Each number is 128 + 24 x the weight over its row's rms, rounded and kept within 0 to 255. Layers, rows and columns count from 0. Numbers have three digits each. The size before them is the row's rms in percent of the matrix's.

# k: layer 12 attention key, 256x128, rms 0.209, rows 117-137, columns 0-127
# q: layer 12 attention query, 256x128, rms 0.22, rows 118-137, columns 0-127
# v: layer 12 attention value, 256x128, rms 0.334, rows 96-127, columns 0-127
# o: layer 12 attention output (transposed), 256x128, rms 0.278, rows 96-127, columns 0-127
k117 096:125139162083152118142120122118104099177137161098151137129110087131129179113099115097125123145141095119100103126101133138134174149111130122124129136141133143097137105131129138120098099095139100116098118126073100094143125163136112127115133111135159153117144112124106118176138179111058100130166125150165112137106069116133125154159137091123140111117112158168142120165161099119142122076126
q118 098:108143112154140114111148177151163163105142131121158134149165161141136076154112116167141115159101114137172081181140136134143136128118144136117145144099124139095137108157106136081104127120156114155108131128129100084137137134166130133185098156087166151155109114127134123133133153099152137105110119101149102090118115125147140118093119121148099101125124124178124121089095124171075101119143
k118 100:147145133137155109114165184156110186123132146109139114154148111133168087130121084163124121119110113134164100162128148130115114115133146143118123130114127155105128102107112119116089128098162109170121130128115121124162126119149158156168103138073186156176120083120182138098149143113137159102119166099143104102119130137113141129114114122109138092098107099153099131124102161158093095112131
q119 089:131128135144141156142158102128120111103197105146090128109149138110139157119093144138166132117147101111128102117115149174161116125127108167124103126120112151161113100135145137081135107099160094143111143112114090129116149153122126116110181095134164145101120169163094169145107072100160137141127115150110156144138142134087151118102155119129162139105142099122135146092173122105163115157088
k119 092:154123144146143147124154106103113103141127100168098124100108113127139163142112139157098129120147099103114098129130141178158102156150119160108115113133096136145094115113164123121149111106152125160134151087140098174142118156122107130104142119132138139120133124185104186127089104086148138124182145148132129143192127159127129118083096142127152121137127121114116149141163127150142061141075
q120 105:136125097118135125094166123118131148100183121128141137143120134133134134165131135185136107113136141093070154116110139097123162117090106112096132131140125110073157112103151103080115093131104127131115122122097146114162125121128073140126112130116108148118091115153103106104108147147114119130132155138130140167132162141130151107149158139124163088158128104183079091132114115181140119159075
k120 099:135148119111123106125182117112125150118144077143162144115097141126170155146145117127171121128149152114084138125109159131127160100106098124101156128134145136104128115133144101085092096159101099127079127132094178128152104136126074124129155131110105158100112100129145124122140140132128086163129147118135149169120134159106144146123163113121141143130120110170082082096092094162133141135070
q121 099:130144102169149200162089144136124128148096144121091106140125119128115097092116146134177143111123143118129119116154181125171110125146108142093127158136119105114115103141154119118129127113112144134161133122073130164122152078145190125158160137131114154077117132105126107166133126126127124096154106129084126109131111095146131132115144074127078083147140125117140107132096100156095119129143
k121 092:106118106157157195160113148136128097158103123109092098129131129121133082089136139111134154129121134123115120093149178152134110118155113134101133168116127126111116090147155104108147136143106096158132113141103138175117121084100205096159150152132128148089137122108134083139140125123150113126130104124109125119138122133138154118162136060129096111144108116123147086123076112154087123137146
q122 102:119172096133096088118180111103119123130161123094124144106111165143143143132140137129147124131095110133132107119198135178182118131156143136112112138111082145127123156105140147159123143095149164092149139152123107099178127147141141149106141129164087106091124077136116111176093144148142102117092133109156104140131104112120125094121155113109115106104117137140128123134105089144123115146185
k122 097:113175103123103111129153125125140144122140131135147137131115134120125149120152146140139160111103126128104128124151149186149115109141140136100088130114109188143119106074160149138124137116157152085168138144120147141123089181141117165076176125168108114081098126120166139152093163114123119102120134110168092156152089085112140110105140110117122112099107127099114108136095093116111126159164
q123 098:142159137108111163105130137102112162094123138156099148131126141119126165095143118193106125142128119134135176145165100155133145118130157110106163113133153140107167204112149136154114143116139128113121131138145153158137153134105118139133133104107141149064096118139133163138130104100171137141120157145134105136145102102102128147112142117149169119117165153120151170161123137187144133059136
k123 102:121156133127105158083110130102143137133115140140120111129133149099156169088146135155094137119126123136105192149153117112147152144141183081114134138144152127117128218083143114145101108141153124137156106143153138137119130105122148135119156102105133135073107107132116163137127098087159132126143137140179131146149106100129163121104131132119136105146144126085143148190123139121148127075120
q124 104:191130142134145175133139124145126155140143143105116146106146109137137137135085188133194102137141125124167088133134139108115132102079073147105127116102200112181104139137098111107121101105117114137155130135149131139141132115142131095104107109129089129129131082117098144127134135141118142112129144127144136123120145061151123090094107116147143110173154115131144170153110153132115109107113
k124 091:208093111132158126131150092157116132133161125129092144120114081126147121128092164140158115154134118131158106143153125126130100115092074115138143142122180131167130163131114138077113115112081106125152125129148104139140131138125114116128111119135086124116111102086106156126121137165149125122140171144151091109122142068136135142142108094122161086147124102116151184137097167117123113125103
q125 094:096139118146134188131150152132148117126129083130141135103137101169128147143146136099124130143088140120127151117178134136121122125077149127138082098134117104135158133142134130111163132087099083164127123143083124155109143110132103175189074144141127122164113134114139130134145158102123160123127150108125153120133127119068161123125147140106142158066109098130159195141131142129107124122139
k125 095:099153105126099184139151120133129117103157113172142173090115068194149140129150106109116120127095135086145158118177137159113133093105154139150118126137103095136164125136160153108173122086097128130132113137083141149111151135136144149159078153118126123150092132107133133138142128123102145123121160105142149124157125139082126165135146143128115122115134120134142207134141102138114143108144
q126 087:126148151145125155121128145130109144171124127112119156105123147161113110059124116117102076072127109174134150158184140104092134145135118115097130091158136144129149134132144151129138148123121124102139164140164132104125119143117122095170151100099126109122144103109174114134123113078097131154122164081108095128099127137088142101136128108133101164123134100133092087172154136149098151147096
k126 096:129154177127143132121142141116113144154135149137148139126134152134125102106131128110069106106138102158134157162160139105081137174105103134089133113155134122148140138135131161142161146155139150121157160136174105116120117157122090111158154108078146111110130132098147102143119114097116132137148142084133128088144124114108167112115122086142131166118145094109085101197167154155089162130101
q127 095:083138142131144144144123118072133107149119156111111159155163140114098149115057146113122178129117127105147056088131098125122133172120131074122135151149104161117161137130104163121105117126112136156106121094154167091108150101141124112086108134125123124138107111135135157171133099133111111085117170134082117144111145133097154111113150109137111162150120141133147120119142093133097139151105
k127 103:094101134141127149147149165078127132138109173153103173147152123136115152125062115089093179119124112108123081119110116140128147169113112085144118113141122143123162113128105187137109136145134090159120116132163137141113145115150115098093092123120122093154122091131161155164150106124134115104117151147080116157117168134107137094115120127171135132166099120113142106128123148153114118171126
v96 103:142140120164138119121152114085143151135104159081135136146116115140121123163152167105167139177127112107132137113140185113111132140136131120107135110153189124147156161141142140152129122102141151097142131148168109149197125115111140095129148125165176123126148095117102139171109131097144114146094146119108181121107115089114131159133152097087150120123119116145116131090167084120173113132122
o96 099:149139144117146150105070144125122106156164115153097110102122145105131141095096089133103126107097163126115099165124085149117136144117116153135094157123075141104103123139121090104096156123090121139083110130110126088115122111086142142109102123077061143108123163167131113095130108142104157120153117123148090129144153123138136109134115144166119149141130131169148113161102150140082103120104
v97 100:136148146155115099130120094161168114114134109109147149110114130129117157057151135121118147124135121129130162128127135151132136162109088170164082127154102096148134147109113104124115101078118119126098108110132168111097102139167105146153163129134112164089147162143173141088149173124128120180117088122134156114113083085104154131122127138164121166106114121084126110100132137128128112099121
o97 104:137082142121114145126140186085103129148124142131115097144138140126152113178133159134172128143122172149148147114141092113151133099104139103100172096119153178111124146136110154149131132151117143112143146107107085146165142115099143118142130116092154083172072099107119110161083117150139110105138152131115125111149190162107114123117133099116125103175139109128146112108126143152093151142144
v98 088:093150162122102114127089119099104135131148133137160111136135080111125136140144143162099140168134154107159100141117113172135120177099149177149085115155143137120118153121131125111123097104135143074149157129130136118152145123182103150116146113084123145141111166093129107137147151114122103112128124098168112145147147098186133117127133099116157061134121098108153106107112159104127161146096
o98 097:141123104180158161112173146160139148126101114097117146108132144136125128085129107124186135104141141136087134117132189094120121082156130150131196097123086119137092099120135109143129154159096096165140125130112124148129112100080154103117122115149099113081136084140132135137134098151134140125115137128081176133146133151103108139155177159090128153114137128146114125113141121148109132119133
v99 107:106095123128147132118156127154142123085114155144142127115151149173111136110101098096105149105093146129111071145125139167128151107081154141178118152114125113085151074142134147103134121104168145121166139131147097086134135118103118133147132155098116162136129107116121124130109146156133135105145087089137140157146201167160097129130143143153190155131130148100103138113110101126104130128113
o99 108:135137116116134113121101126118111139165151150129080138134097132105129147075157158140156140122169131119107179129158100115152115125161106110104159118134143110178099144122133114125134138148091104107117114139125177154117140115139121113099131103158120129094107077135120125140139103144113150156135137195130135094114104091094152136118114105110068129154126126102156137127137069108189183132138
v100 088:116097069107162098151131141084173090177127149131130112113119109113131110140150159135106154143120131108127071147145119116074113142149136175165127146090130109137153152143153094122140154157125102126131101128111068160107119140090118122135134118122138134143139104116171152134164112129105106085124117100107137126109130150083095117165073102127129108160180112107126127119118138122114099145133
o100 090:138182180140098140086142089100095185071153087134090153114120119114140163094112103120140104128158113136121186092117113155129146117112129079107150120157138147125103119133118161122124106131124131130127131094142144134149120130117138173163122119122105109095124134126129108123069153127172136144130115136164109157120079125168145156096157154127148123103116119176123142129116119087137117127128
v101 091:120148126107087129138132183126142122165103131125142145104181090116129135118160150123113102106121117136095142092142117167129104141107149118116140111150134126117148117177185143079148106137096155145133113188116130114124155098112125133114115071115147099151099148131098112148132125116140117053109130165122090108151135103185140139116160122109103150128116171125112143128135118075145137119151
o101 093:151151105136153126134112117150095128080170132142134123163115174130121145111111085135165157155145145125142113153116133104148158092159101140137100148108140119129105147091118113182110169113152134101153127112099133150137142151161108161111165170149099192158166116143146154111141120145123134130165141081129158175113160159111118110171152134118124107105139122169118106097098131151125117142151
v102 103:119153130146145118106126144106124144101124122143101160130083092143128145093090128154153117169122191128081149134171116095142068105083130119122138140086149162109151161149112126127128148114148119085124142099126119147112168135161141131144120132107144178134141142152144120107128116160097117115110134124090111144104123110165055081101140103140148090123140153129128131119103127172104137128152
o102 106:123104129119153138111139082153143125139163111101131143124122148078137058169138119140086123100132104104120118153110123151133146130137116137110126109132102131186102096107155148144141120127120157144132091126120125136121119131112092116100123145159178072131119107149113153137119145112139113118139092159133135085181128164093179117154131148123144181142092130155148143112144073094148164119098
v103 095:129146159130151127109103155106138132118129154182149182169094153131137103153138105101094156113109144112164119086118148126107150143071137133119133138134151129103101142133071138138134152127162138137157149117138145149141084160123103165092100135087158111144159101089137167129135081115128172125108145099116117114143116137108152120145126178164134162132106129111125123082147128125087153093135
o103 101:150134127081100114110147064118120128161122077087101074091133096121129127137108134137141130142124125116111128137152096145111102145183152140077152149109138100113125125149184108133123103161120114119144101127093131081089151084114172081141169132143130125099128142127123082130131142117118102125123126125133168171140106106149119110122125113110145098140143147109142122134150096096137116187128
v104 103:135166175137150106130125139150132147096155141148108150118156113143125129134165119111099120116120131123146122127125122119127147103126110145095126134139128128163143124121124146140140160144112102119110111090133115089151150102110162133098160148118127138133131100112190120122114109149111103101064193164083131131161093160176140125127081129091110138111175142142150127179093108069083141108111
o104 114:099118089133118108156146118058142091161141100086117087114106122105150141136088133102145138131113127146090126128135139153162106148128144112154139137117106099109131146123145133105145098127145158173120175205117126151100107160135110149166168128151131103124127148158105120096131141141126135157177085096111110159149169109105147132137159119126157091126104134143097118097156124143145159124126
v105 096:110131118171110115122112135160121097107106117148096171133169128150136110129104140107102130144149135110136146172115113150142140136094096151146177137159114107160135115139110124094121139157134153154114129146128161123172137117122111124180159177141130140089145093174141185133116167142140103130052112086112124142101121141110145147143093124134128096103118114113084113163142107095147122165142
o105 100:141123100093150132143141151088111135143130125105144059132074140106105163126174132128153123096114144156148132099160105141117160132151185106124129141120136171102140129154112126122126141107135111076124130102139100140134112144122135132105116071132092137143102156083122105120142095131136145139190150182150116085184134121141119121151153133148137161124130123147126133085122128114133111079098
v106 098:137081134131102128131113165147128115108105138146099143138135148144109143135054110119104121094110118112120135129142111066140128114091104118127106137100117107144118078156127093165105126130160124122102180113097150086122118181134099146118101130097132107155095091113116117108154090088126124095086178127085157147150120116161154163149101114135099136137109131106130150112145131145166138151140
o106 102:117193116101147114146121120149139154128137100139166098112122155128141125121181156136135123151110164143151121148143138178123103131166149139115142127137137093110148190107113128073110140141103114129131085139147082190134123101158145132123156098154137115112186114140133173179116184118107127136112106172150106127129139101113102104112123138121154144140114154146097125151161104110121117134124
v107 095:143118158135141123141182146111142111141112141147098083103117150098095143143144141098161151135101144125144141118109135119154116107154092077132109142071138092113126142138108133143120138144123099077136159165123128143138151135169140100120124117080155116122129140147152152123169090132106055118114145153141111096140093150131104118145110153109154141154128095134103117160085133112061163142117
o107 092:120155112133123093149124119152177147144129061128149185159137104136153089095096105162100106125129102107079141143165137165120097129106175187106130073137137145140152133118159153131128102113125141185112114124108099148098134156108087142115160101149128118101117126134111093149088141139152158127156103126098112155121141111137146142116143104155140114093128114114131150145150121138145111108136
v108 082:097152122173115130111097154076103129132091120081150138176104117147141104127135110158111120074161094079162149108147131169103135113162121099093103108128138143125134134161090156105155117112145133121104152083126119136130165159171147146118158135143104108176171133123126141113123149130127149089114156135123144121135096143127147115116147159147082143163128112143158124138148120117140124071149
o108 086:154099121091152147134133063171109091129154130138117089070121109118150138188138144129131118177111127170079118113094143093130118146125126148136143175120131115114112122105141113136116124135129173170141101131112128119085089080104113126141110144116158134139098140113189134108098105159126108137145132117166140143124125138156096153157115117120155077148139134122127119116146150159101117160109
v109 092:192129147133135100114133119168113072140084138166149109133158124125131140150144109154142147142187104145117185109106105117108160133156165177105090076123126111147134125124098130113139111169107129122126163114094130136162134105141074133138150129117123109106135116123156143114113138117117113142124129117084120136162154163126124108162145122127141103110123143068148128153098084112172115099133
o109 093:105110136146157158162136122106122164121141126108138131115124135121098105076104149106130104153084137119153106148128124151125143127128119109141148151145150133078152138117146152098105156110186114134151142155133113118105102159112186132103075144176099169148109154101069134153122097155132149132133133117176111119139121108117099140096117104105130123115166068144117138147141164145100159167135
v110 092:168131114081152166080096139140111109122128126105149120167157121142112120088107127170113101144127136109086158144149106127079121108102137180120123098125095088107137118156096120120137128166114128102124159142127144088134094119131121131096121135180131137128118144140170137163149136117098105123119083148098107177117176134128178092152153112135153094128176153098144121136108116108110140129121
o110 092:131112103163157123181166098118105113115116126171108144094148179094112120121137128083155140137118148110175148140096142147153132146138129091140124120118143165146117139073158136139109148111170143137112116139113139153148131116148139113178111124112179147109141116108099134143112101148118139122145155150138150116204075117100092120080129155127135160131118101134128139167128090135167123126157
v111 091:123127121160126136119126165135159182122167122131068144175133126167123090123114154160082127137082155160118142132100108100105097147135111116141132097119147124162118136114137169104105149116141115156143145168174163141128096130125118155141110122078077141147117131152159129126107123107125131131110167148138108157118107191137140112135120126122129074155152157132151130127148128166161177140120
o111 096:114116100119126146150130103152112116141071105129152161101137121087100130149156146101137129115184104106145067098166145178144155109124139159113124156117098103080126107125119115136147121142114127111094106084099140117168137134149108103124155158133146130092101120099103097117147134108103102142161078114127134124141145081135153115156131145118131145073100154105127110155115090102096100118142
v112 098:104138145175125112143137138157127115105088133155119145129168119146123135101127178109128158071111119135139128163176115062182095111107144107087157117151113089113089150126139151119106110131102171159138098154093116103168133114112129124137116120149133126126138137117158148117140111101064099145137154122115100152149143174109108128135147103103122103124132128166125104132094104097130122113085
o112 101:139113076097120153120127148095145087129122105151116107103115126067112128127147108125146089179139108103092128136129118175116132149169121164148092155101152138148159113126122129105132144121162090102091181110113122164119098143130123169113164137134118119145090141141073136158137114138169114119122124125119127098135090111150167144135106129143157182124145148118134154100113136126130139112191
v113 106:137145154087128195120156120098145156154109122127186125151142114145095093109180113123116083130131125102121142098126130151120090151082150147129137160183132107152121143143114124119149131132109142156118145161133131101122145100108136142150094175085061123144112139129118181112124124144145134108137138126095119119128164114126112125126128173084131183079135113130149149102151131124122111128151
o113 110:150133108088143117107087164172113110130128155084107107145124139120137133114078122117150165118143135149126134140099120105139136142171105111133125119110108150136116118161136108155104137148188163138170124112136123179139127142150129123092175105151186178133099147104144068150131145138080135136145128092166154157137114114123141140118150117165081111152117110120115095169115112138100117143127
v114 109:073150096082093123098122140113123078132145128173156112163102140133150121085138124146173151147175156151138137116118115131145135140105116126160099178126142175093156148116113124126135135122129160140104069150116114112128152140122139109132098146099147121128100115140131131160096113122146119118160087097125113128172119117145106118144109168135109122160095055126133133131130106163096093144153
o114 109:176141174141155132127149114149139167098118135087117133116166139128115101148090110132096096099125132105114121146101109087118131128145113135096152065121152117150120131170143143148156119147113079111141193105131112136114133133149125125106139137174142153121115142099107149091109134119135151168055162165143137146084120149122122108139173142131129127078135097113134115107123164139163137132116
v115 092:100116116103127107145062120136098137135149129116124136150150104152134133104119120147115140076152145085104098144138165135134076109097152142114124107135110077101125141173135142122126105136134158125121160151138135163131112151142131141149105160150081145134103121141109143092104127160121095154136108106180117151157182119122125072118096128139136143120144118103137126146084185097160093090139
o115 095:140100123128165173116176144141130113083084109125134103114124143122085126118167150088130141131136100144179163142125122137124156125147112146135164144107154149170107134113139083127146122114161108124102133105137134126108093103157095139148142106106156141162090116141186121153134119146135116120141142176076147138151078148100116185107140152122088146161132108131113127115149115135106175138130
v116 090:148116145125096111115162130139094110158098142075102107137102099135091114137126164149151110117104135131122094118122138141140147138153109120091137112081129121119112098156132160163103153084109136100128170114144101138194175110116150107102167135105154152154106125153126136157118105151138132105064174144099154124158133153156090131110145130136135097118140134158097135141138121148092118121181
o116 091:144164111168138146162105112139190158118107108132129144130133144118137125148107098101102139134134136131100128157143140115127123130115167128162096115132116090147182131124111105103126144150159168123098091140130139121080127136133097141141110123109106137086119126128123140093123131138135138129191110119143111148120133109099142166192097125123083153182100128158173152162126107132191133091101
v117 093:159204138116113140134105110127119134103183128151122186129114152145153133100075125120127103130081128167125125123131167118119134126099105119144137137171092110092142135130151151162108113112140158126122078093159109117179130099154157131109163143111108164146147129108134123143114144160142095161163139130117143155121122128141110128101176113148138119142164082130152125097136132130084124135169
o117 097:085082123141164115088155147101124112130114120125140076102131087128148115190147124111120199120164162107123121138084087107156088142155153140149131098088144143155106124109127109107152137134088087141126164151102153120091139121112104104135115113106137113092091139155096110141127112115096144118108135130144139114137133126133165143169115134104120146105084157122123135143143097130152156087123
v118 100:146134139122109176081105127120113103098093150157119145141131176169142134099117079114090116135132196113124159125071143153086080099130152135122155129104083117146133141159095133109105119178156141163140104131141145073134131132137118123119112097127139105131121103155131105134132159134165128144131124125099118106091136109131163092152163142137096114141093099117119138139091098136133145115150
o118 100:142107126097174072151154101151095145156154122149132119112125108112111107157118160156156170122124094118162115152143098106143157136114103124134129111136152131072125111118134150135138109107089128088156132131108116115103121124144106128151127139163147161118150164094110137118140105137092126112143146148160159115197103104101080143108128156147164174113145117096122160174182126141112127152117
v119 083:142082124096144177131204125140107153147116172118129116124156096113128153152119142117155095124137126096122170139142152144119110141178096157097160125149132113112103145116149110107112114153147133109126119118098114108062158101133113160153158124112157117130138133121122096137149116165115172149101133138071104100125130182153125128156090118096123088130113122103124144109122145110109140144083
o119 088:108149108163058072130099113118167105108136122107144162148119120112112137107121110113129133124108097133111120096144126117104151131125166102150108103100107159138133095113102150143111143153116112167148119154131118152175130177134167147098129144144114137171132141129159147147127110123102111087132105121205116125157120111106110154110181112159152180115174150149148126158129129141111118150125
v120 093:149135153128157123104111149113141123109146173105129113128133137120164184123132149150174099155120112119117128153148113102091090147139114125110124134142138102119148173121111171118135108159110128123134107105078145092161082124160104109124170138156149130128100127144126104119176118101095163160153080151123138130141168070145194088116123084123109118104134148127155110152122165130124120113132
o120 095:122120118157104162113131131131079079165123103151158127110133129134106104142109124088135120125104181116152119109096149154154130155083108142141124096120095159118149123095146118162122144129126104135119148164146145137098141168122147148191106151114121107122152162151110160158096126161123079097098166108118098145141110171100107098084160161129151144166148108094123100109127114114124147126120
v121 088:143125118127098083131089114041132113109128137112175146094116138077141118101146137136114145129119113109126108140090132109144117175134114156118093134136135135128090118094161139116156079102133128142146112092130126096154162117133137118097130122109106187126146120133159155143171163128136122086103135114169145119147133115116157162150110157135139147115118147083130098150147138140161109069112
o121 091:108126149159139174139173148189102133160129102143049090153103129149142137144120113118168157165120198145112160129144105127129107107126118106155146130159116100142132100159079126151132138154103131130135131140127160132105118111118120131167135126132150087134124126101119129102087126144154131143148146112081139146087136138145099110121174114120104101121116103164101132086120119112090153142143
v122 090:117088116097180149123164129120132154173137157121119138144179112139128126119156123137128093123083092125094161168118166131136108151107133091127091114169124088109135136118142105103139113133131122129161115143139129151177129090130130103109169139116116106107163112121130110115117158159108131101134126126111174176174119124134124116148108140094154131130112173054150087095139159105131137116144
o122 096:100160103158101116146141161135118084094135092126135122126119145129128135097086134112130206118163172130143133109118108159122120125170136168111154146067099174139098123119109134138095104133150112111090097149105158128105120148138129113137097143133121145154077150141142161142137065131123135154126111133143095119111110141127157127106130143151100081115155135177091122122085110137122110142123
v123 099:137159071129142121133132119138148136128134139150135088170126141107163145113098154115139146132143138130159154148108150133154104089090106112076111117145115104098066132148121121147135185153108093137135145126133146119170201172161156148124098101097120123127153123125143124127135124133137065117137129120148143138140083120149116147137127127123075148160155127128157142104121117088118138073107
o123 108:107116164120153094120159121130123120118129092131132157090116125130152125153164120138114122099120127105105130125136118134117125121160138182155133104091125118136148113119143100123126071093152143148097123151080098161086094099136116117135129149108154119178130125124114145127111143131116210161128173144107125155140153109116146135146102132125182149096122148129083148137121165164085127171179
v124 096:147108098134155111098159103120148130140111115119132163146148138126131154129125145177103143085109135140109112160142147124122180109089109111138141144106118145118178144163120140167123117159109124135117144119100145172124124113099121163105136169103132133094168146109206150130117133063120143188119072115120143157120124118128160113114137115104127151105117126115105162135157166147142169105112
o124 102:139156190136121111168122141106096133131139142090146095112117092106133106143146124112147085146134129122175136109140117156140112114154138175124132107167129128145102113093155108098095113079157122119151102135141136130136118099120137111178141079141128117157091150141122128134149113178142082136117167134141118074132145135100129094140094136160148123139147150137184087103111095096107115150161
v125 099:108113139149156077128113127111099128109107119136150169169125118126106135129138177133164116141153094117138098170164123124171159119143099121096136161128112141100140101154151152114091129134158149116150064136118107125130138125116112125139138164091164171164178112116152111145135149142128080085119109130130097140140140159152140131107137170115167103125116164106112178159140123127079127156132
o125 102:149150109130110165145177131132134122156146121127105122104105138124114129126100094172106138108115123134092171077159112151115104126130147140169083124087165144172095135087122121123167120104116103156122120132141145143139126148153150150100098104168107136102100132101114153111115086139131141152122134121114178115139135126138138102182146141145117147127143110145142101079120094097199154092107
v126 096:128169177115132118087121151072119163106137130150136119115127091113124135146142098152132109130148132107133134122120149107068137120120172118125127136130096141107089116128128166134126128113137102060142134115170136189149069098192156132131122129151107122174123120095093135102157109144087119110130159137171142111134132135161139107115142115129110121153112142110132083157141131103135092136158
o126 101:107058086140140168133172104151130104121144092149124102131120155161129113116108147103136172125108117155140108137131147121135112149144127150122111110116130107143111154121143102129161139132124136182124113101084154076105137133059103102131104148139123140098148123149183125141126113109130105129125080098116124183102091108125140125132105173121152110128130115094104171121099114147092139137090
v127 098:114125124143107141107163136117126144109137152114154104153148182145113149130111124170140124142171121123097079175135147107121109151148166130067105121118091093106119142156116153128127112106136092127114114111162117092075144084117120094161142106125114113115127150105108127118137112171115127084160170118119143077130112169159116077112172102121094120125105109156095136094126135143121107126120
o127 099:164122108123145147120122129152126088123160157151113154120112073117140097111149147106102171099113130148111163124128128086131143113099111124188124116127157142162135127135110130155140121145106156117128122172108116145131100198118127158105109141153129150128093133146134109137108137116113104126140060121159110167114126095117109164110105154138175158144143140075138165154109173116139159107169
q128 100:132093149148137112110111140152107125137097132133134136113138119085134080140114160105120126178133168089166069082124146150158136113117128124149125157148124109140159113112132104146148161149081144171095096120110146159134114097148160145112125131109170093160137149138140137114137140148132152119151121160102151146142136189136124118080127109140105128191091133135158103125124121081148085123143
k128 100:156129153162168125097120129126143145164134105148108157109143118110150106158112134107125093146148174094184086102137113113146110084113131114163123136138131102114155129131118114110124170137129123169094110098130135166120107133166146129096112105082172078155161130141106138132102127125162142065154134168094118120141157161119124113121140093155114116132122085136121102134107123123100140108183
q129 103:121108118109133161145137135140128091158110127139137085151120074112124147131124157134111195125122103157098117121145155118141168122129106105111137102126121144132076121175102138115147095148118119120142083115127166160104146138140142104109168100140105112147151148149126110145129153114111095116145105140070115144121148112162105167140170146162108092165087147131124100102143097117111113155061
k129 103:114122137094142166171119126120138094121118133158117126154141093126104101151134133100139191131155130132117090149121151119128151103140090107121130105111108111103085117160082130108127103157128135158118121124163138113101120089130125096116141123098112129141131110167116104106147154105135091135123099119070136137135164102160130158109150123151088077154118145149140055083132086127088108156119
q130 105:132131100139141140123101071170132133138116133119133105100086155101086131131153120108140128101156087150108132100097132133098109110136151139127144114129109092099164146165096128118145122120091181160137106101115136139111103128156165111074140123119132151082112135179122117187137150089113095117156092132106116149144108109155184117128121085148117094091121146150136099131114134123104141140098
k130 090:093100080133155117115119130144123108147127134128103094127116161090095119103165149113100125118165105159101091088080132126152140159102150135121146098134121141112127094147123150082134153120096152185152076105152152156120112148138167081094131142123126115143132137219139119132159152120117108133162094125136104158139127113147139112111140124118116121122104175119104093108134130124101129136123
q131 101:151140129145158152165125133108125146101099140114129099116124151137081113099179120156165131112093114138133114131144132098114127078122121130159138116152178124129124125120166113115165120165077130136128138117147175121132117096125167144173125167140174132112104145097095120124149132126097152136132144126086119115163097090131106100183118121161133106103139126103121099158044122109137151129133
k131 094:132155112138128133185113137099097112116109096116133110114100179122104102081121152174140165104107127144134102131158142141120148111130125107146139102149173146136106117132167175123145148136116124124110124134163152112158128114114172123171113152091146149114119105092123131128135144178108140165159147097121157111143088121128097123141128163148103167137132137077105112118058156101157144125161
q132 090:122123115102163117134121117105079161131116154101109113131127152096141115148144125093105120149133133129150137134122063172107125122111142130089168101124157138131156127131156150095110101111128080136120164095204114176115119155137137076111154147109168157147141137152158116131152105132154123171159161126114121138132167140113150103083123162133133153165118172125115154150147106110148107140137
k132 086:120097123128147118153115152091113141092106151108121121157139164110131107077133114097120117174140118151155147136142070152106125145100143161109162124118135103090121166146173124101092117082156135172078173107168088163109157157146117093131157107104149133116123153130136141145126102117133093176120155128161111112133172154144136110126131137143135163111105156145158151148135135139143116152141
q133 092:119090130143090110131169129097128118149136122167158120119159159128102091151119110125122128105145145116125143132113134137158117186136125096118089100110109126103147144138111125168137153117114167112122100091135158092100163099148079126100134107112090089151149091121122117107176153127079099158128119083134134179127172095111130145096103102136088132141117120164129115149116128156080147136110
k133 098:091095136131108096136170128137117128132120158139146144112125163165083085136095115115100131112160101140141114151099142150131130188131097139088135092134135118129140168159112140178141146136129152120147116116158197126112134082108088132110126118119074124138118131102123111143172149122105081171111120087119147150117162117121115125100092129153125155128126131176125166126108153153111108159132
q134 099:152121161150122136131158163145120087138117151136077154136133124107095140088142130083126090142153112108150138113142140144108113149124134119104160159165095121082127132149116115154174163133170095101123140109117110099115135123102150138143108094125135120173132126091121076106135160124157133109109130119094098171094141115109115130071062112134136109143101143126163111131154149125132160114180
k134 099:130097178142117118129149172145087122100122156099114135130135167134115128087123159071103083148119112129124094140128130143083131153125108118112169171164125127141128153138108168188134128109176112119135113116132133110121110105097138124152073112120150133124117139111140120097103149135134116137115150080106111114085121156123149129102068140127152126145140150103161129144138143113172107079168
q135 109:110116159122118119104136089084108124140191134159104135136130136142103169138121127141137110103180114102105157109131115089088187141113109104115130110110104132142128122132149141132172109100124139130086130106125130121140152161098109141171148125098097121136126154171139163122133089097135147174139142121102150168116165138091092123150099133116140140097136116150116143158192155150105172119122
k135 107:114143172124131133098155097079171130144171124160090113132140138157120146164148133128137119129176150093086145108120118118091160153117098124150122127098119121107126108132123119120157140075140132130138132127128103118152168191094125120163165093140113115148130137164130155122145093107134147122145169175120145161138178113128085084154123125117153112116143108115137143130159118135102194114132
q136 093:149121103164075140087125142135130149155121123181098124158128114126149148172128105095090101082109128114151161098143120121093105150123118129152088142132210091092128108143123140130147117134136126110108152109171100116162110133126123106084133142121095111152119120146122111124140132172135119106123129120095126109073175127148145128121111106128100158121130109126122131111057145166160116129127
k136 088:143115088161102126089134118176121173137130132163124143132125120124168134131148134085118113106122132132135144111130089107112111166117114158160114151136181069118125143071135149116133113088102127080138135127165128116170102111106117144103114194104118134150098133133151086105133144158143119142108136111101111127081138141135129141131128134095108145117119137094118102150054139161155109148109
q137 103:149112111099160108104137126144085110140152137134126131101143130125113151101096069172125110109152156105135148133122128102140135142114140116103093172135171172132117148114115124108095101095080150154110123135090112165145116149163138136112124061152108120066090178100115109139100125098124113142119106161168139160109119180145122133094132127131146149140157108116127136141148135123129086109102
k137 097:139157118096147113094118105156095116169131134148124136103128074121134114106109065121145120109166156109106125134125146105133129131107153101112127154148135137171152129131102114117088128091090167154122104136109120143149126144148129154121166081126122144068111141127109088163105098103114109116167119155135170153092104164144140153138186129144150147163140118114126140108137095117122105129070